Each number is 128 + 32 x the weight over its row's rms, rounded and kept within 0 to 255. Layers, rows and columns count from 0. Numbers have three digits each. The size before them is the row's rms in percent of the matrix's.

# layer 5 MLP down (transposed), 2048x512, rms 0.0915, rows 1242-1337, columns 128-159
091:162101157140105140187148187140127080134124154159107163131150123119133174157140129109176115175070
106:147174176131115146168121125142158120125187118147137033128082101143189099108093125157121107133093
093:150143119093187217181131216146111141089107115131105103137141181090119120132109156122111106126130
114:168130118125099108075137163158141211128122210116112115160125114143119144145104093110176120182094
103:140130125119174124114129062085075077095116122098157177141203152122129132113159118110148118120117
084:174061078069100115178144153127172130150096107185100120120152158109152110158088102188105157122145
090:189135135155159127155044117070111079186196096152109067137109098148119129143098165140090166133158
088:096144118102151185199097128148128173130166126115133099166199131116081169114119102125091116127112
084:141117091122210115157147163104081127087098138092120181146110174181118129110121135132170147168072
097:046132108195147074113134028115189126087180146137157125185162175132179150125201132154094099139113
088:143156136150108136117081157130115167093157123091109116114055136107188074087101147089090093150142
092:151157144181059120135114142069116106148167129096148148159184082097193100155144146093161134128167
115:101161121079107093119115087117120141157147110098107127135168137164085156145047133089141179190174
099:142140094156097060106110088150107140116145091087142073143136149125083057158121129144105137145066
099:152158149158118138138134099120121063145175138141187103157116154148068192134098149126147171156090
097:104146112104106115120100101133157114130118153078134107125116145158075154174091091124122164075113
094:172130084093166124169169107161169125123155134107137102098120178165184125118091127126161154110121
095:191115172104200090097100106088129149149097080143122126127133123173107119163092071125134108115095
098:136161139101123124114097130156091151117121141119196121159106154065137169135181075118173076117145
101:142139138096114168066156130154199157155137198171112079099120146141148114113166195168086171153159
097:161154075157084123154162160097107081132129116130136099110116141145173139097125183175140098104164
088:145151167089148103133102162125128143101093106109164155126153124132131121103154138045154142158085
098:129194117133144171086178143080206154176073190186091161062080156140118108126107130091116153165159
086:163138165125124047120132132150154125144127097085175099090122130162128172077149105161153103038116
098:149184153093106217157116173092125105081132119180180129088138056064069150114087168061125186180134
088:203079173116165141161152109188154171125106164081126128164139160116097119149160174165115104067139
089:117156100137135128135166133148151149111197126087147151145114206123144077143143050133161093140144
100:114142129106087064134097148139063123144176178119126116186097141093132129119185074173161097142132
123:151182119137082129067101138131130057113196156144144150052148103073172169136067137094078171100113
101:127093120109185102152092100110111144152111111092147152166111094144142119128081118093158100122093
109:169130147117119161212133076103185157128089170150135161082126143155115173063138161177133103161115
098:153183091094093112137140133177106156205179158064121144091124119157161133146122170162163072067053
091:153093145086124099131162122120141167064125070178183107113116091097124151068112159135128135144179
103:178114185124140114095094133198121165153125144120155102119146100099125161144162106143145128158128
082:144097082136097134159137115124094103125110186124138108156084086114093138113140105155055200161107
109:090186124149126115106072156069155125070150130172173130107095139168165088133091165130182160158095
098:022141138137089119064197104140119166086157125138055121099136175122140153117134168096120155096128
108:148092178132164158105105141098138114114122121148151103162096049100095126103061136087121087111142
085:091119139101117157130107112120135098112146156160116063102122209080133141059118112137126102115064
093:158178158132118143156114140134075129175145127144094112113131165151140075179111131120134118096130
089:169126086168061122104064076134107109117121122160096065169165166140138114106201132188078116097156
090:155151141134168118110098174135105075099120133104153093210077115071126164144113166141114096163125
119:113121123135140201181183133119104118140126119174150087149114097133129114171151115131096176105130
133:101130127121172147079083084103115152123105129141095064121108095122079063100191137158035178156135
103:129137115078094152146117118110148109122192131114178141118126175071177163129131121163188155127135
101:098112137123091109125078162174162084168149164071181110154122140069173183182087148125093098105137
098:134149085208115147133129137172125136146141136122148123179144142122089130109122142138122128125153
096:107052078148098102113159116096105119168143158139177120117126061179098141120126090112119178113113
087:102069072157117133124154150162165159096135174126129122134119179125081155112105135153145091089090
098:107169121167156146118086153119172127094111172098043161192185169086130173114094196113188217127140
135:100118115131140091170144195100135143159185110164185164153103106193116088114202167126147101107146
095:177073083109141137124084137172030134166156163123135102118210140157117151145136170128123045122156
083:181151157131094112122131104140111137102139163134138173128137160157155145131121115138133115148091
086:051141145139117091129159164149121116168130115172193134132161153118092106116181105105142109091119
091:181130158111151155144134143141082114104101136168160099144185093113148118141096132178125205139120
106:148142143080129164192116191115149141136111198101167167100149141161136121110186165110168182137105
100:101168163146130149172101101135203139132124115148061093079109089142081159144157194162100104126082
089:170138102142087103181172139111063134108131109106140206110123149137116138164091153121170098086177
103:119088135136209093140067139062098126095152201148092130188173090140106077080140192180154097093173
095:111110166139148187142105063113087129062148129170179118148178190114157127099098130156075138115069
081:111096137090153134191166145059104230134135081101099128120134129089138158154129140203086156094092
099:131112103141115172138122142101152157100105134068146082144148094111142157127068117140109097139131
107:157097125082162162097174135141146089116170152136149102114177189132170124111133169160143103123124
100:130062148102135131160203184117044123195131126143135142198060149130139110120188144129214097165113
105:144169090119102176147112133128121145189124159114135158177136151198088142106145160112115171161130
097:119070134121050169148092094192145090126168093077106126153097127138127111179117150127148109124129
074:174094124095091168141110112163077144092115108151134134177092120117148118150161168168100160117126
087:083179158151143070170132094171179177146134141078146066089156082120148161130137129147128149143140
086:144080100167147141115185149104133127099154109098090156139144161138157089112139092093197142142104
114:077127144189130180049120111153117089106118185067128163093130152141167102135106142058112161118123
093:095128107138129126117134106169069125128086102157073138113104065154134180126124060101104057106148
087:153134167106134167085109125132174088171140121119136080157148110120096122126072134055142180093106
090:136080153155137165136149059086172135083086110136105161179117115137147098130096087155068093173103
096:159136184202111111104041134163097117159160126110185152179104161176110134141133029139145141109138
114:154141163106154124168071108106172102058164156133129171168140084111094160073087113118184156163123
083:153129166128160104092112157181108156171171188127152122139160135097099130179123093096147167106152
091:187121175124133114153062183073108116121095106100124122030092100125097144094082152137138133181115
119:141170180116054143072098132141097130152114110117135063079128094130158115159150139111106122114130
102:122115156091103105156145112115090128189150124125152147147088174149076183140158153127067043074089
091:131090094048107159196101071122128115113120135148122134129094128135086089136097132127085136163140
109:095152083163164095084159105158121111150134109091053154127078121175110127103121118106163110097128
094:161167138090111158129087138132109124148084068153146114146145117145137144103101131073178143118114
091:169161156119126168173064141140109136082131145051085131139094142129124061072131139125122109144134
092:153067148129106101152077085145104108135161162072169085144139136187051155057102118069128117134085
099:142167131096074142087121115086103126111175087118131160097159121142127136158102128123135177187124
103:100183116129168200173087129143122143128076189137156150127157111121075113164158086087091207137108
100:099124159073151080120088143151134056096128109067121106102118097115106149159143113160083151111073
097:116153141180085132162072097104135092164203151133139138102118115110132082121048132097091160112105
092:113094133124137109163157100157169124192099104073027143138146178145085143121125096120137100151135
101:093141169169106110151145158077096134096112142119113174151113120097087174164122182086150145173139
174:062187141111103067092064086117083081124147169167113132127102212148124153146084106084128178156140
097:131170120056129075052115151135164174082157124204127133123148138171161125123135076147121122142138
100:083176074137106145114150119116118117107114101150166128101124092076078068158140153086099150142137
098:124134163119131197180102102106119160173165072108118138145128105136154160186169089235086132106108
097:091060153178170129205128155104161095122138126112178157177107082099066154188149093164203158084152
099:085129068155152115146146132066159119109146174151123146143103130152143147060088097093131073161150
# layer 5 MLP up, 2048x512, rms 0.0628, rows 1243-1338, columns 128-159
098:115155144108126133117132147118162118111115092191083157156122064125100207088113156143197118161059
097:136151166044174112124127108136140125131134101151073122186139147093156121135086127187112143116127
110:105161070209087086141161086125170044107142133137124137088162115116142077130099116099155100144142
098:123135125177144189141146092140125135102100098190084079163126139119098105061122114141104064066142
087:107148094092124119148108044109180088120162116064168057083129113158091152136138142114125104112143
093:053207175138142118104164114098174076090100147076193139160188187052112121109145122122088176137079
089:101102099092158171204078168095169164087147154149178111122135123177152149109149182122117143125106
089:133162127153055152147118142139128162102141131166150115086123083156151149110152140146131143125143
098:162180114114160120132155122126150162115085150108159167128135162135128109139127136169152139151134
093:202121146096154169171118120150117129116140130168157152163110119051104122174104142139120113202135
090:159110149109191127081113155146098116124217133096089110116185153145102098133124096180103117189099
107:156116173070115112133106143152164171136132132125161130095153105100072157124126132127107093094130
099:105117156152076118119136140170161218152119142154097162129128179166146070170162094140104113112079
102:115169168117077124097113092131124099178134133134126090144141138143128107149192061122153178127122
100:158130157163162085145142188143113048100150113129204120123126156069112149098156112073129085165128
088:169132151051163082101167128117122124170148098159108138122115132184188120137118104138121187077150
094:122094141133168130095192127072103142119119135113108138062201108178117134161083058137125153147176
100:118126138114049151197141112129131104060190104146123082105142199059172100160136160131121133164193
100:081152115166125075113134115169086174133121097124202084091130065124078149103177155154118137089104
098:182138056133139127133145127113097156079092133168125120137073117132160141162105108089108113168125
091:106134076111118135153166075154172137114143139129144080117141131125185175171165102171113198148166
099:080179140102130171096144087156136247154101134092119130143134130133108106159108069135174111109115
085:098119066142146138137115128090078126124099125218154114113117149143168157185086166141139127118129
100:081086125148110213104128125181124149114096182162207065103152106147161124106171119110130153150140
101:087078083134171077072118148177122146084088120136147189140163126119103119066129099096147089140130
095:142126206113134178120088145113181127126104103178164184090144154111133157137157120140064079169194
102:106106120168122103121089156084126193098138058080154120167141189144094114158147163100132162124130
117:112108119106092113132145158172136128106110137065068116138173132073119136195093121150147080085216
096:105054119135125099109121132111135183112115128104128133151158167115108102160115140065122114170120
114:106132118173189177181102129093196117124120065156092124179171151177103109058159105146153126127158
095:168155074103168109122045102131135107135175081160135101100156133159146141121154104114137115119183
087:188153149093142142083109095137102135142140172109113053117107113094153101120152138087141098106131
102:149148134182105095114088129084165115141121117125054175128129103190061109129148086087136108156163
086:125140122132074139180132139128148113126114161131091035114150117142155064128188158136125120110114
111:109166093087181181089062134078111105103173149160112087096124183131158113181116159124132123116174
097:175136073121125132116183143074125125132171129153173131156164146142167135102110127128136145122180
104:157166135109141085120080128086099111102098081133102111113138148152104153158083161086115080137133
076:098175062161095129120101134098099170162101116129147121102175116130217080190115161142164152158192
098:084071106103116199190161060118145148135114085123104116190130152139143109171121135112106142162114
089:113114127122133105120136111077174131143079119117105112192062123124142133123162129129141085120151
092:107153131092124150091087136139112113157120106116145103127119134150133138088136115180172141114100
124:117094141117129116167090099158124145126169097108120120124181176111110181105160136154150141100118
126:156087172184118179118107100156126136150126151163109184136123074132116107144158191117141160141105
098:125123145107132135149128115140105126123136095106145115108122099109114154124121111134097082142155
111:149147108173112090176131117200112093119168170161134202119114106142097132105152119194181191104167
097:088104123124149119161114097137103144167182115160131113071094072140182112126111118131097133135145
094:093160121117125177145125161170138091129161183174134193133099105200157189108122095169132158170146
085:174143167139165089138076127110157097120141122072146123183141104126132157192154093143162107066121
098:098160124130061099077144100087124151119150139087135089108119161151089163174123101135113073166134
142:148132029142073066118160122062124145095145119123098143152154126114112115182117177146089161126131
096:151196124106113111139148149129145136110095125161104155154139145199164214109064076157140197137187
085:149154111111207137114103116126145146083111114114112129169221148156096130177100101123126099106104
090:151097138111157165197117161095111102146111151089093101162117111152147135131127143110156146157132
095:121042166185120171111108136168138102148159122146186129141112098090109151100121112146174160058148
111:160163116158127117147109170123156121150108090096076194123135129122097117144181144110068143090135
104:109107133107070116155154139087134121120146189135173137197077135144158128161187121169152101146192
090:141195114128142174181065127153124148198123071144094152151098126134110123171183119126150118146094
094:172117131140120156109110162114068141070091072154138163110131128125114148152163138108134137159157
094:150187069105153108123091055108124112092139113114124128089188076106133156086130070120166149071143
095:164196153145109119078096146138186145102105134128063178142097117172085094117144121110119129093074
100:128173151103140163147135140076210076085116120149126084121112133112095127109084123127150182109214
106:114109120132163109215149092085106130195216133165132137104151110153133118207144156124190145118158
103:141107114182102152149116144109084175121138124135107149121110107188124150178160108163130123157114
098:139195122180168077124134127120127161121094123106156142068148177100073075103035107172107183127114
108:085064086074102131138148108070157106149137107154157131155195110140123160106144108168067143195175
076:101112114117184173151166132133173124114110161150166116099119097117105172121087109098148088146123
092:097099147086119141099119153124138152169141184149100081122170122051124133111108163126152131072188
090:089154091138112131094162107125129104105161105117103152139091161140164086163121066177131104132156
111:127171128088190159178113137128163086181168112114155071128183172102115132114154137133145112147140
097:116092111129107138109137121170100106103104110104090109128081108142188202086084098135109123155143
085:149135107127168057141114086096110193034096144106154137165138143145134167104117098130077112098077
090:113141151168114100109102157116081129133139127110149118145154114132143131061141138118151169145196
096:134094122133149157092119093151170128165092143103108180097090123121114146173127082151058125109110
103:141115156122175152116138111123110139121146132161128147135110091082037106121182124108087071076122
088:161100127148022132129045154109180119130132101100155084109098116103149122127087128097150138193125
090:108164113057146138122102205143118155080117184094112098122136202107154158055160145130128098118169
115:113185133097154163108122075114110160087088142148148151138125177117164115120064178152157163164094
094:123109142127067145172140123173143147191151140170084119132117149171107077133106161147167124176088
093:176120144170133108143163093122137127074090099145108136161082121160109126091191066129048176153154
108:112185072174183184167144142153124123112134116071101121104129170133090157152148108108162143083111
095:109177089147128141118169117147131083148153108091190124124082179133112084050166131120070079125128
094:125153191185149115099085147157166116163112111003166160104127125164169148138138121132187150101127
093:056164120106188112131107167110063100129166111168149139134098164099149087136164073112115142127065
098:151102165134148135168091183136164103147128111144080151139158115154161193104109111108104100113153
099:093089112098089141193142127136146156131079064193065166147085130090136119124092113131130149096081
107:176166081158130094053111148104135198065130120130063142153081101124116146132152140212158138109070
093:124104142124126171129126141145155132134135136119155123152089203109085103135118145148225177127153
095:147136139091151108141136139109136083125080123090135092177097126144137147124121139151169180167074
106:130143160071127118077112125083116147130189103112083109167091096143154137182059165165106064138136
172:052151063107065119166145140101108149120137148087114185149083123128114103150100163193107127167089
105:109148098164125099105076115114157129127090152112095154143108164103144190164106139143142127102155
107:102111061122104088110169111128190127178110124102188106184079136151146091038141170118132125114139
100:106165161094117128135135139143178210087141139114131088070165109129139139120096158159172127142141
098:101190113101119103100143155122120097155176151148146130147158132107105164139141156070121136192102
102:115179156161127099158162056141168125158118114208176091090106115179158153172137109145098159137093
101:146158175153099137080072096168103147133168121183161094131106129107157094122082168143148090157186